Weights of a small transformer language model.
Architecture: rotary positions, untied embeddings.
Each number is 128 + 32 x the weight over the matrix's rms, rounded and kept within 0 to 255. Layers, rows and columns count from 0.

# layer 5 attention value, 64x320, rms 0.0302, rows 1-15, columns 160-239
[[153 115 123  82 104 106 157 120 135 142 130  89 160  83 208 101 132 141 135 149 123 113 217 108 101 128 144 133 127  77 167 173 104 168 127 131 154 155 119  64 117 155 142 145 143 127  85 112 162  93 164 138 101 143 146 134 152 145 117 182 102 125 125 145 113  69 132  78 179 103 105  79  81 115 104 162 120 156  97 113]
 [101 152  78 121 156 102 106 168 135 170 138 159 121 150 124 111 139 134 109 124 121 151 133 123 150 157 141 114 172 123 130 112 118 172 120 154 106  97 132 120  85 162 103 108  77 160 122 125 136 146  93 182 106  84 147 150 170 150 121  82  78 118  93  55 132 133 137 100 196 170 105  89 127  69 122 148 105 123 170 146]
 [132  75 124 145  92 149  67 154 145  93 100  94 112  82 168 145 114 143 144  88 117 107  93 132  74 147 135  75  92 158 144  93 109 125 124 179 108  20 117  81  91 100 155 157 115 185  85  94 181 127 131 179 141 139 142  93 108 140 124 120 148 200 115  28  79 161  98 108 101 108 190 148  91 184 114 117  80  66 123 133]
 [122 183 102 123 161  74 144  77 102  71  88  88 154 156 197 122 144 125 142 115 108 155 166 116 149 102 109  38  95  85  97  97 111 117 119  98 167 132 109 147  91 110 104 231 131 109 136 138 164 127 134 149 161 126  95 111  79  98  99  63 113 147 162 100 120 124 155 108 139  99 166 129 106 133 114 131 123 188 117 152]
 [134 153 172 171  87 140  77 129 134 138 100 128 145 153 138  99 147 147 133 130 204 145 126 136 139 142 105 109 106 130 130 125  94 106 141  71  64 127 161 133 170 137 129 114 145 167  93  75 108 128 143 115 202 147 134 189 109 130 126 133 124 103 151 121 131 163  96 128 137  82 133 165 168 162 144 140 140 157 125 140]
 [105 163 140 144  96  86 114  69 136 176 119  97 161 116 238 126 157 130 117 183  70 167  91 136  82 119  90 123 127  94 176 143 109 104 158 159 195  67 110 111 105  53  85 140 130 160 110  63  88 100 124 111 143 123 118 136 107 131 139 127  72 166 165 112 146 139  56 144 129 127 175 154  68  85 115 155 150 123  99 157]
 [163 190 113 106 126 117  86  70 134  61 119 110 126 161 130 120 134 139 101 128 133 184 147 152 121 142  96 124 132 155 116 126 128  91 156 112 131  87 185 123  94 121 106 115  94 143 169 136 149 152  41 179  97 134  64  77 117  70 131 160 112 126 104  84 159 120 121 110 106 174 148 123 164 145 166  95  83  78 154 124]
 [157 144 132 161 114 119  96 185 117 140  96 178 185 126 131 155 128 124 171 139 173 113 122 140 115 118 109 129 118 163  92 142 128 158 122 112  88 154  76 158 148 135 135 123 120 171  75  88 166  96 158 142  91 133 146 130 123  54  84 129 131 122  76  54  82  80 118 153 169 190 116 120 120 117 114 124 130 126 107 112]
 [ 86 144 117 147 174  56  87 160 119 122 181 117 176 127 132 145 136 162 118  82  92 108  99  98  79  91 121 110  91 153  98 125 160  89 149 196 149 122 126  59 177 142  50 112 114 105  94 163 111 144 192  77  77 171  68 103  88 118 140 107 121 153 136 171 138 175 118 165 129 113 116 161  40 117 127 139 172 138  93 117]
 [143 109 130 157 103 149  78 172 131 126 138 146 187 209  73 123 136  90  95 132 111 124 106 159 199 148 168 127 202 169 103  73 122 124 171 171 110 146 126 121 114 149 140 105  82 127  96 188  84 137 169 168 141 107 166  87 104 142 104  81 100 153 126 149 174 158 185 101 142 172  90 181  54 105 133 141 127  85  90  93]
 [132  74 115 163  99  62  97 140 135 119 152 137 161  91 159 117 141 164 190  86 156  73 158 123  95  98 100 127 103 184 130 215 122 163 151 128 130 167  90 176 123  89 107 113 135 132  81 116 153 153 180 203 204 113 134 138 134 142 106 114 160 156 134 134 118 128 152 106 190 123 107 135 105 109 127 115 133 144 141 116]
 [140 202 123  99 115 133 104 119 132 103 175 142 105 117  64 159 136  81 137 178  85  71 114 131 100  97 121  97  90 112 132 157 112  87 142 153 101 235  97 127 106 104 180 163 134 105 142 149 112 120 196 136  87 150 112 125  76 112 122 191 102 178 121 179 141 143 162 100  83 177 149 107 149 153 167 111 115  97  99 126]
 [ 79 101 120 206 194 130 148 182 132 146 150 135  59 115  64  65 131  76 120  62 121 126  90 114  85 114  74 110 135 109 130 174 112 180 177 162 139 127 114 106  89 110 103 157 120  90 178 217 188 132 166 117 115  38 106 135 136  51  97  73 152 122 105 123 153 133 112 103 104 148  68 172 175 199 136 140 183 130 110 112]
 [123 156 127  72 120 122  98 123 125  95 165 138 120 156  87 163 151 151 106 150 134 148 118 125 137 154 128 180 137  85 138 108 125 137 111 140 187 104 144 207 158 132 131 161 115 204 110  98 116 112 105  63 135 108  52 212 160  90 133  76 201 150 114  77 158 128 137 104 102 140  97 120 105 153  89 159 174 112 128 145]
 [122 172 138  97 137 163  70 175 135 136 148 123  77 195 104 128 112 150 109 142 104  50 185  81  78 107 126 133 146  87 181 113 150 119 142  99 171 109 133  77 125 128  45 180 101 222 170 127 113 123 130 141 187 137  80 167 155 220  90 109  99 158 124 163 119 128 136 125 129 111 142 142 160  59 166 136 108  92 131 148]]
# layer 5 attention output (transposed), 320x320, rms 0.0308, rows 1-14,33-46,65-78,97-110,129-142, columns 160-239
[[183 144 113  52 116 106 188 152 160  96 119  91 147 131 147 155 159 107 135 135 127 136 174 114 162 168  98  95 102  74 119 131 190 127  88 113 138 128 101 107 118 147 123 162 198 153 183 124 138 144 146 151 145 112 129 140  95 131 159 178  84 137 139 177 134 208  97 180 141  92 138 147 173  72  95 225 196 108 135 138]
 [133 190 110 147 201 141 156 111  93 142 100 152 129 146 139 160  75  92 111 129 133 125 177 188 140 197 150 161 119 176 123 102 110 104 152 142 136 155  93  99 157 136 133 185 103  42 105  53 122 143 120 153 138 108 153 174 181 162 125 158 130 133 113 102  31 110 106 113 116  97  98  71 126 102 148 141 161 155 136 161]
 [148 119  54 162  99 190  85 108 144 145 133 147 114 101 153 136 152 204  67 139 166 184 142  73 107 121 104  98 120 187 139 119  95 114  89 170 142  48  75 147 115 154 159 122 139 141 108  88 129 145 193 142 181 109 162 121 169 170 119 169 145 224 146 109  46 122  82  78 132 122 146 135 111 118 145 181 155  96 114  89]
 [ 91 100 190 150 127  95 163 160  92 101 154 121 123 110  88 146 127 119 170 115 103 175 138 100 139 143 138 116 112  69 148 187 146 131 191 113 144 146 158  58 148  89 153 164 161 174 113  92 138 142 119 143  65 168 114 146 112 138 127 154 120 117 139 151 110 117 108 136 141 157 162 129 114 151 141  98 146  71 100 175]
 [201 113 179 150  84  70 136 187  55 143 107 138 225 191 145 140  52 135  89 138 127 151  95 101 145 133 148 143 160  80 160 142 145 116 125 108  66 103 181  82  88 110 145 188 159 186  82 137 115 116 165 166 107 101  82 144 157  95  66 149  97  39 185  69 118  37  91 128 186  93  40 122  80 176 182  90 121 151 140 164]
 [132 107  90 197 105 108 101 124 111 166 149  72 235 129 164 133 153 173 145  62 200 255 147 161 175 116 110 118 193  76 158  84 154 120  33 109 139 157 114  45 112  94 116 142 137 140 187  75 163 163  47 126 193  66 101  37 145 134 157 121 145 209 149 105 117  93  39  71 134 129 136 150  88  59 113 161 149 126 136  78]
 [124  54 172 110  82 170 118 199 133 127  94  73 129 104 142  78  93  97 134  90  96 152 163 161  75 164  51 100 171 159 137 154 122 140 126 159  99 115 134  75 188 102 135 146 120  97 102 127 130  47 100  94 129 120  62  99 112 119 192 168 192  71 116  95  81 126 175 150 124  57 156 120  65  81 128 110 202  73  63 163]
 [171 121 161 104 158 209 161 104  66 139 135 129 205 125  83 145 154 105  92 209 127 107 197 131 127 127 129  63 166 123 134 154 124 179 168 137 145  82 146  86 104 192 165 165 156  81 170 135 122  75 236 169  65 132 140 138 152  21 114 150 120  94  98  15  89 189 127 172 149 139  53 144 109 195 132  79 111 185 115 148]
 [105 102  85 105  95 118 150 131  60 172  80 133  70 165 133 126 174 126 177 176  45 125 162 104 138 138 150 151 125 105 134  74 198 127 175  96 129 135 154  79 227 200 186 138 143 107  76  93  94 137 255 135  44 120 110  66  70 116 157  88 131 133 145 140 165  66 114 175 178 121  98 156 142 128  79 114  83 133 135 162]
 [126 126 103 152  65 165 173 169 107 132 212 173 157 178 143 171 103 152  84 145  78 121  57 141 136 158 163  89 143 117 147 159  89 140 107 105 134 120 147 127 126 172 147 100 123 122 115 179 102 107 117 111 205 116 122 143 180  80 157 136 163  98 129 107 197 161  81 111 139 108  97 153 133 195  53  85 103 136 126 106]
 [135  87 104 133  73 156 135  82  90 151 145 129 194 104 191  60 158 165 107 119 132 154 169 162  70 130 137 140  68 125 134 142 114 177 168 118  69 133 133 154 156  84 115 144 119 124 145 111 125 100 162  99 155 145 129 117 126 136 122 153 139  96 170 139  90 153 117 101 112 116 156 122 138 129 143 104 172 127 102 159]
 [140 113 120 139 137 134 146 105 130 105 127 112  63 101  69 115  87 160 146 159 151 114 197  87 193 137 138 136 204 210 128 127 153 129 145 118 115 112 160 135 180 174 136 163 150 115 139 142 100  52 167 122  87 137 112  71 126 146 107 172  74 162 163  76 115 138 161 122 119 150  64  75 113  23 165 145  96 105 140 113]
 [ 86 127 140  51 102 151  91 106 195  78  54 154  25 128  91 136 145 116 165 127  41 162 129  72  86 171 118 135 119 116  76 191 237  93 196 157 114 203  87 185 138 209 141  45 176 134 160 211 144 164 177  97  37 177 122 162  93 155 145 127  99 168 101 104 159 112 166 125 198 155 117 167 136 110 103 215  96 128 134 152]
 [177 124 104 179 142 159 153 134 121 101  88 200 144 198  72 142 173  55  74 198 121 100  57 138 188 170  90 108 135 147 119 179  69 170 148 112 166  66 145 103 138  71 111 172 156 150 114  83  57 128 139 193 150 134  81 103 109 218 140 136 151 134 136  98 156 134  93 149 167 127 109 109 154 127 131 103 140  65 136 159]
 [156  92 110 155 165 151 194 161 143 145 179  80 119  95 147 139 111 152 143 130 103 178 126  92 148 125 144 109 140 111 150 200 137 119 101 129 147 155 160 157  99 130 159 113 165 128 149 150 146  96 102 156 104 111 130 138  83 118 149 151 175 115  71  98 164 124 115 130  90 115  96 106 171 103 135 176 180 121 140 169]
 [ 95 172 145 140 219 134 147 117  93 175 144 135 115 106 136 157 102  59  78 101 167 153 126 148 141 115 124 116 147 118  94 112 127 162 175 154 128 152  62  78 126 151 166 145 106  84  90  97 128 129 128 160 106 131 217 147 145 124 136 180 100 126 123 122 108  87  96 125 105 183 111  66 169 131  80 140 146 177 123 148]
 [137  97 137 173 176 182 172 118 171 155 150  92 137 113 192  79  96 172  48 114 139 168 115 143  58 151 117 157 124 138 178 115  85 169 111 150 174  91 139 158 175 124 161 104 103 123  92  53 162 113 140 115 115 159 119 115 114 137 107 133 106 167 100 155 147 128  92 152 106 124 162 138 123 100  87 136 134 123 148  90]
 [127  72 151 132 128 141 110 141 137 117 128  93 156 122 112 128  94 172 147 126 112 162 136 152 113  88 138 142 128 127 101 136 157 165 171 137 154 110 167 133 168  79  90 129 131 127 134 112 126 110 136 112  51 138 149 114  78 129 151 132 132 149 139 151 139  85 122 134 158 189 128 105 108  88 142 131 164  91 114 167]
 [ 86 124 147 152 101 101 125 202 166 181 172 160 174 178 124  94  95 143  89  48 211 128 112 149 148 144 156 137 137  93 161 116 126 119 122  95 134 120 190 124 171 118 170 167 109 214 135 100 118 129 147  75 179 110 139 134 125  82 108 141 156  95  98 158 148  90  54 147 125 131 133 142 134 144 129  31 183  99 118 131]
 [108  98 153 163 130 121 139 154  91 190 139  65 165 149 150 134 140  92 126  67 229 156 156 164 119 113 123 127 148 126 108 158 161 122 159 125  94 134 127  82 147  94 188 102 123  98 153  84 144 125 112 120 173 125 128  77 111 106 147 149 141 216  83 154 179  96 107  93  93 147 130 149 158 108  92  91 158 119 108 104]
 [124 154 187 108 103 168 116 131 138  83 213 136  82 113 102 121 150 105 100 146 127 131  89 125  65 147 113  50 116 148 198 217 163 145 171 164 127 157 111 107 106  98 121 149  80  49 157 157 135  88  76 103  65 144 126 122 110  78 168  81 155  36 120  24 137 122 144  88 131 133 109 199 148 137 164  97 131 162 136 151]
 [147 118 130 131 155 169 162 147 106 146 137  99 173 116 114 121 162  96 110 142 128 126 232 123 131 135 134 105 140 100 107 184 132 148 125 127 137 152 137 136 101 177 164 142 144  99 169 202 111 119 143 140 140 104 140  80 117  80 105 139 166  93 107  71 116 142 118 182 108  83 120 129 137 124 124  65 164 137  66 178]
 [140 138  47 126  72 122 156 157 110 134 106 132 116 123 118 164 209 151 157 177  75 126 177  85 205 126 130 176  80  68  81  70 155  72 157 100 169  89 137 142 187 141 120 136 132 151 134 182  63 173 243 145  97 102  86 103 135 189 152 137 104 128 223 130 139 160 138 143 164  87 105 101 141 102 119 141  84 118 110  95]
 [128 126 100  97  98 175 134 137 117 101  88 185 117 183 110 161  89 162 131 149  72 163 100 128 174 141 171 123 152 129 109 103 101  72  98 107 143 141 131 122  90 181 127 105 106 124 112 128 116 118 137 132 154 108 142 159 145 113 103 105 130 133 101 175 117 129 127 122 142  81  96 139  93 179 102  93 102  95 165  69]
 [164  68 140 199  39 114 107 142  87  63 115  57 176 120 174 110 202 163 132 130 130 158 193 166  70 190  92 164 105  94 108 152 163 127 145 126 172 102 158 120 108 116 105 130  99 119 163 116  95 139 121 148 121 113 118  98  94 157 141 146 199  77 189  86 138 141  74  79 116 126 149 150 140  73 141 117 168 102 118 224]
 [101 166 117 144 158 151 131 112 117 167 144  87 125  46 107 119 146 134 144 116 124 138 149 117 127 106 148 105 153 138  85 123 166 196 115 138 162 157 138 112 189 165 145 135 114  94 150 157 110 108 154 140 138 171 143 138 123 137 128 132 134 122 136  84  86 104 145 132 149 198  95  97 114  89 124 119  91  84 112 156]
 [ 96 136 112  82 131 193 100 151 235 142 135 212  86 141 125 126 182  73 118 130 121  73  96  91 117 169 157  96 149 105  60 102 133 128 123 137 117 173  69 121 166 192 100 125 144 108 138 153  99 132 180  99  81 140 156 151 125 135 150 134  96 125 145  84 144  91 146 184 157 170 133 185 127 175  82 164  56 153 101 125]
 [128 128 138 129 106 159 125 125  71 134 125 138 136 151 174 127 148  95  57 162 119 126 108 166 179 153 138 107 110 159  66 101 129 146 141 145 186  97 100  89  87  74 110 127  96 112 141  97 127  58 122 135 171 142  76 136 162 144 110 136 188 128 164 126 169  69 133 129 146 130 120 120 108 169 136 131 113 135  89 127]
 [156  77 107 148 102 138 159  98 125  88 219 169 135 124 107 117 167 106 135 121  98 129 120  76 168 152 125 119 170 183 120 176 128 110 129 111 129 127  97 168 149 152 100 120 108 134 148 232  89 170 165 170 121  94 104  82 128  82 164 111 182 100 113  79 118 133 139 108  73 109 168  71 129  59 115 162 181 144 110 126]
 [151 134 144 184 119 144 135  92  33 170 106  95 184  52 138 121 123 136 117 118 151 111 177 163 155 101 165 159 203 124 104  75 137 140 160 165 127 132  94  71 162 125 137 126  79  85 128  94 116 103 194 125 159 169 165 123 141 158 123 159 128 139 158 187  89  79 109 131 104 174 114  70 155 149 123 153 149 131 125 141]
 [187  41 136 117 106  91  99 101 165  95 166 105 162 142  75 150 137 151 177 158 116 144 145 136 109 139 148 175 142 146 128 126 143 102 129 100  96 142 109 138 135 154  46 142  83 155  83 138  85 101 167 127 128 148 110  88 123 122 134 174 176 128 157 157 133  91  71 100 123 138 142 108 180 120  95 165 134 148 117  99]
 [ 98 101 156 148 129 109 139 151  66 157 107 130 116 109 136 130  90 139 136 180 141  89 200 155 151  86  72 137 143 119 104 108 145 144 163 145 149 109 192  69 185  79 168 132 129 143 147  76 118  53 142  68 141 173  81 126 138 129 189 161 131 118  65 163 193 160  73 111  95 142 121 117 149 155  90  91 114 101 138 117]
 [166 210 122  83 203 101 124 115 185  84 150 110 123 155 100 142 101 152  86  96 152 107  91 129 128 123 194 164 100 125 142 137 135 121  95 102  98 145 130 196 127 142 101 127  95 146 137 146 137 169 154 132 113 112 116 119 159 112 132 144 149 147 154 195  96  93  95 132 134 158 189  69 163  91 118 121 146 197 122 136]
 [120  99 132 102 104 115  98 155 147  45 148 172 110 113 141 157  89 154 115  87 114  94 174 143 138 195  98 137 124 140  86 160 147 132 101  96 142 139 109 177 155 175 154 117  66 114 160  83 179  86 131  77 161 104 113 123 179  84 129 128  87 134 127  93 158 211 100 154 116 157  98 123 149 110 140 125 149 170 125  96]
 [ 65 106 182  85 129 177 141 118 125  97 115 161 101 108  87 167  99 112 142 168  64  85 133 142 140 160 102 132 160 125  63 123 105 156 141 150 134 101 121 144 140 122 105 106 128 125 184  93 105 116 149 102 158 132 144  95  78 141 110 119 147  71 109 120 158 168 126 147 180  97 102 124  76 150 125 119 145 116 101 116]
 [179 100 129 141 133 123 133  85 136 116 165 112 173 136  86 173 140 142 103 104 113 119 134 150  94 226 182 196 139  99 142 191 172  84 125  91  96 150 148 146 164 175 146 114 142 138  80 114 156 168 122  85 125 116 159  83 160 128 165 152 105 120 117  57 112 144 108  90  91 121  90 106 133 108  98 107 151 152  90 144]
 [119  74 101 169  59 118 175 187  58 175  93 132 114 138 158 141 110 122 139 128 147 151 190 130 134 165 129 147  75  68 140 179 191 137 127  94 156 101 105 149 129  70 192 130 157 107 105  94 155 116  92 119 135 130  96 114 107 116 191 136 114 125 114  78 141 192 150  90  90  56  76 168 169 126 134  86 162 114 133 145]
 [ 87 179 156  96 194 110 173 141  90 188 133 148  44 137 164 145 132 127 112 107 166 130 118 129 100 129 120 100  84 100 112 175 108 181 126 142 141 152 182  75 111 133 105  97 115  82 147 118 180 157 106 112 119 118 122 192 169 119 125 146 143 112 104  85 106 127 158  96  93 126 145 122 137 139 124 152 162 126 125 179]
 [117 139 155 113 144 106  91 141 114 143  91 141 177 166 152 146 135 107  93 122 139 163  68 158  99 130 143  86  95 119 101 147 139 129 166 115  90 140 111 145  57 151 121 120  53 159  76 146 129 110 106 125 138 124 109 131 110 144 112 115 129 113 142 117 117 101 172  95 124  86 108 132 108 118 152 151 135 175 143 123]
 [ 82 176 164  76 134 196  71 109 170 135 159 173  61 107 107  98  91 125  98 162 113 137  63 134 108  85 157  90 108 159  60 147 159 134 118 148 118 118  99 105 130 133 103 105 122 162 105 217 164 158 102 113 131 146 110 149 166 169 146  89 110  91 139 150 110 108 145 135 149 116 157 125 138 154 170 114 146  79  97  98]
 [135 120 122 140  98 123  99 133 188 136  73 114 190 155 105 138 136 161  98  95  90 152 107 113 153 183 180 142 116 102 125 139 151  80 124  92 124 159  99 150 139 160 119  99 170 143 125 144 131 151 197  99 120 147  86 102 134 130 118 143 107 148 180 145 136 113 124 102 167 160 164 155 138 144 127 143  97 171 169 125]
 [109 138 151 131 132 146  95 150  79 173  93 101 133 158 162  94 114  87 130 113 139  94 152 143 179  81 121 111 141 137 127  48 139 176 155 134 156 155 194  34 106  87 150 106 118 105 141  72 128  69 147 140 148 166 139 177 123 144 114 156 102 112 166 204 125 100 104 124 119 170 129 142 164 175 138  81  86 119 139 143]
 [ 83  97 130 128 117  80  93 120  98 181 177 101 136 144 107 104 168 128 140 170 122 139 150 142 122 158  92 129 164 144 166 131 122 109 158 165 167 140  56 150 118 110  93 135  75 194 189 230 144  91 161 146 179 155 133 106 124  87 181 116 135 113 196 122 192 159 170 105  89 103 116  84 137 118  78 162 204 124 127  72]
 [141 138 147 116 137 203 117  86 105 143 105 131 199 104 173 140 158 134 115 111 142 142 148 146  98 116 142 193 138 161 124  94 150 165 112 135 160 153 123  60 122 107 145 143  88  52  67  88 142 149 116 141  87 177 134 173 109 146 140 135 128  78 169 155  26 141 103 125 122 177 132 101 124 134 160 108 101 130 174 163]
 [124 133  84 142 125 138  60 123  88 159 153 172 177 190  77 164 145 175 135 109  66 180 113 133 149  83 173 122  99 131  78 139 146 150 174 140 134 130  82  87 144  98 142 105  89 142  85 147  87 129 130 108  86 134 127 152 152  91 125 135 172  96 126 179  86  62 108 133 153 116 165 176 164 187  99 117 131 130 137 119]
 [ 86 115 143 172 102 115  87 150 152 189 187 103 113 192 125 157  39 111 109 146 121 126 160 156 163 121 101  98 143 142  90 185  49 105 115 126 167 168  88  66 146 117 190 132 100 116 138  89  88  88 153 111 143 164 127 113 131  82 156 111 141  92  28 148 115 140 144 170  98  96 144 104 161 168 121 135 108  66 126  92]
 [138 146 138 109  90  74  87 106  80  94  91 111 114 184 135 143  99 147  60  58 115 112 122 160 145 117 201 127 150  90  92  97 163  78 130  93  81 109 140 123  93 122 127 120 125 143 129  93 135 153 161  92 108 124  96  69 175 102 125 107 111 169 140 145 123 103 117 174 149 132 123 102 175 139  60 107 145 169 125 172]
 [ 94  65 127  83  65  93 168 212 156 113 123 163 114 145 166  95 101 105 118  36 117 116 189  89 158 124 101  80 101 149 116 115  98  88 134 134  98 145  94 138 118 166 150 126 124 127 135 132 166 115 179 105 176 107 155 121 200 101 166 114 124 117 143 122  96 172 124 153 117 132 106  79 181  95 101 121 109 147  77  65]
 [ 91 171 151 102  96 117 186 123 192 121  84 152 124 133 103 158  74 158 138 162  83 116 160 159 117 168  80  90 138 213 156 122 132 118 131 114 183 180  71 148 195 118 162  48  75 156 168  97 110 126 163 133 171 127 153 111  79 121 104 188 108  93 144 152 127 147 167  95 144 109 171  59 140 149 124 180 104  79 111 112]
 [129  56 102 177 183 184 107  99  17 160 205 168 200 117 137 156 138 106  77  62 105 172 150 111 161 177 182 210 215 172 128 137 144 128 108 154 153 193 136 141  59 154 103 115 151  77  61 149 146 159  95 105 168 110 143 155 142 166 137 107 103  86  90  51  72 164 129 102  97 122  59  93  98 119 151 113 142  79 142 133]
 [146 139 118 105  96 133 171 146  25 159 131 107 139 152 124 113  95 128 166 107 156 146 108 145  67 112 117 142 139 129 158 111 215 170 151  92 165  86 118 119  91  92 180 140 150  82 118 196 145 122 142 169 137  85 145 132 123 116 126 117 149 178  92  92  96 119  81 118 122 146 113 127 133  84 117 137 152 132 153 147]
 [ 82 124 131 102 142 172 222 138 137 127 116 160  86 108 153 144 113 138  99 105 110 157 119 127  79 121 148  81  73 205 130 194 119 181  68 129 159 169 152  92 149 173 117  99 198  81 146 165 143 141 143 131 107  99 127 180 183 179  90 102 103 121  95  63 121 126 103 100  53 131 123 142  95 119 199 134 108  84 149 156]
 [ 95 140  92 103 146 206  40  89 232 130 138 142 150 157  86 137 180 144 132 131 123 181  96 136 111 141 149 131 116 106 150 128 121 119 142 131 137 133  92 104 126 142  96  87 109 142 128 143 133 128 131  98 111 151 106 166 152 138 150 135 111  97 134 184 121  78 134  85 117 120 139 148 105 115 117 132  76 119 107  87]
 [148 136 174  94 140 115 126 107  83 138 144  88  85  98 124 110 102 159 106 156 172 140 118 138 135 131 187 123 156 142  64 152  99 162  86 115 132 131 132 125 100 135  89 134  81 182 153 138 139 119 101 105 135 114 169 110 113 171 103 103 150 113 141 135 153 149 131 121 107 157 147 149  97 128 219 107 145 105 125 118]
 [144 144 119 187  93 241  83  72  73 142  82 193 248  95  90 121 144 148 147  63  81 131  94 107 106 139 213 134  91 148 128 104 181 135 114 142 179 201  96 157 154 114  99 103 125 116  62 145 123 181 125  70  81 172 165 160 133 164 137 119 103  90 216 136 124 104  87  69 131 172 155 148 107 177  93 121  82 188 109 149]
 [104 127 128 117 145 215 145 115  64 120 114 171 153 121 110 161  86  99 132 126 147 110 115  64 134 137 171 129 110 162 113 129 147 172 160 153 141 225 145 121 166 157 161 149 140  93 116  98 141 134 103  86 140 198 165 186 130 175  78  94 141 100 150 173 129  96 144 114 137 113 169 156 113 176 135  97  63 130  95 137]
 [168 138 120 151 131 133 157 151 121 110 193 141 123 155  92  98 130 138 161  99  93 153 151 128 143 186 106 116 133 140 144 171 154  93 113 102 110 145 121 175 135  88 150 141  84 168 140 194 128 121 115 129 114 139 120 151 149  77 173 122 137 134 111 100 167 123 101 147  89 137 118  47 170 115 141 183 158 160 135 134]
 [138 167 110 138 152 165 148 144 109 199 155 131 149  89 117 127 140  75 107 139 142 121 146 148 141 135 138 119 177 164  85 128 122 139 156 148 145 120 100  71 112 155 164 138 132  61 133  90 112 136 177 154  73 117 160 132 135 148 138 168 123  99 137 131  68  79 153 136  99 140 117  86 188 145 106 142 148 125  93 158]
 [148  54 138 157 171 150 167 132 111 149 165 135 145  95 148 123  95 111 126 147 151 162 124 174 133  97  96 132 148 140 123 134  99 172 125 149 115 124 141 111 155 143 139 103 166  74 110  49  75 122 119  90  90 158 109 112 120  70 181 139 119 148 110 133 126  94  68 146 139 127 154 163 152 137  96  98 182 132  88 101]
 [116  63 144 124 106 122 118 131 117 162 144  77  96 142 131 153  94 133 160 172  91 119 150 182 139  78 156 147 130 156 126 122 120 130 144 166 161  97 142  99 118 107 120 131 142  98 107  75 130 114 180  88  68 146 125  99 109 138 151 110 101 133 159 170 150 159  90  55 104 188 143 156  94 145 100 157 111 148 147 138]
 [ 70 157 194 114 140 122 151 124 145 128 147 187 194 160  90 119  95  92  87  92 177 119 109 109  97 126 176  95  90 102 149 138  87 110  65  48  93 120 173 136 161 111  95 106  74 181 131  78 165 110 154 141 152  95 170 136 104 104  94 124 145 146 167 228 141  96  53 144 146  89 143  95 128 121  99 119 151 152  54 118]
 [ 90  92 141 178  91 120 162 132 125 145 157  96 187 107 136 139 140 132 125  82 163 164 170 202 155 157 130 134  97 117 150 196 198 149 104 111 128 125 105 116 176 103 140 103 110 109  97 144 158  94  64 117 103 131 117 113 121  56 179  85 132 124 142 113 147  66  64  81 149 150 131 157 164 139 132  87 186 189 144 122]
 [107  98 188 124 140 136 191 116 187 164 159 130  80  70 130 141  77 116 113 155 163 103 171 124  97 141 145 105 129 164 144 148 157 162 198 172 137 108 110 109 144  43 128 138  91  77 135 112 136 107 173 130  98 147 143 148 143 121 208 107 150  53 122  58 135 114 143  71 135  75 113 125 121 125 135 122 131  94 143 120]
 [147  34 143 145 108 198 128  86 118 151 172 111 168  78 141 126 131 161 121 156 123 156 176 158 180 160 141 109 127 147 134 154 101 126 154 158  92 105 148 132  64 103 144 123 136  72  71 137 135 111 154 143 174 137 113 102 156  68 103 127 162  95  92  88 110 124 103 105 125  79  99 109  75 137 114  60 177 164  79 183]
 [123  66  92 116  83 118 138 122  77 115  59 134  83  80 150 139 145 187 175 157  98 109 174 152 184 127 142 169 103 108 106  81 168 112 150 121 205 132 114 147 151 154 150 146 166 140 127 117 114 135 181 107 119  90 103 135 132 191 131 118 166  80 192 130 165 175 120  94  86 114 103 108  95 123 109 118  79 118 142 111]
 [124 178 145 122 113 200 145 140  98 135 123 178 126 172 152 176 119 123 103 157  73 125  89 120 128 153 184  73  94 161 147 168 114 112  97 116 192 178  80 103  93 127 129 118 108 116 119 121 177 139 119 120 200 108 109 172 132 122 146  88 172 112  99 150 141 181 108 107 132  77  98 118  67 190 142 120  62  95 148  57]
 [162 157 113 171 103 131  66  86 144  87  98 134 147 171 148 147 200 182 124 120 100 178  90 167  28 149 101 144  83 137 124 137 125 114 134 115 145 163 108 134  75 146  83 150  42 186 143 127 129  93 107 160  87 123  99 125 131 137 128 105 149 153 152 118 140 129 133  91  99 148 169 119 148  82 122 163 130 150 147 138]
 [154 148 183 111 127 173 142 129  95 155 157  68  45  55 120 123 176 138  86 168 149 163 136 138  86 110 152 100 142 149  75 146 136 174  69 138 154 110 148 139 175 101  96  89  76 138 186 136 117  84 134 153 114 171 130 113 100 161 131 141 126 149 167 121 124 109 168 163 127 122 112 138 133  82  96 119 141 127  90 192]
 [ 93 107 130  84 104 158 130 132 171 199 165 210  88 108  98 146 123 146 138  74 154  88  88  91  94 137 148  96  96 107  58 159 147 147 109 122 137 127  81 122 146 158 145 117 130 142 115 140 140 143 117 137  75 157 187 156 112 179 173 149  97 126 165 114 162  95  98 113 139 133 121 138 202 133 110 181 118 186  97 139]
 [105 106 178 135 106 166 103 129 107 153 158 153 144 176 132 139 133  74  97 151 141 117 133 124 175 119 147  80 153 165 108 128 138 167 116 147 141 152 169  75 136 119 128 148 154  89 133  85 123  92 126 124 167 154 158 155 130 137  82 119 162 144 139 174 127  95  74 146 130 164 150 116 133 184 134 102  68 120  87 160]]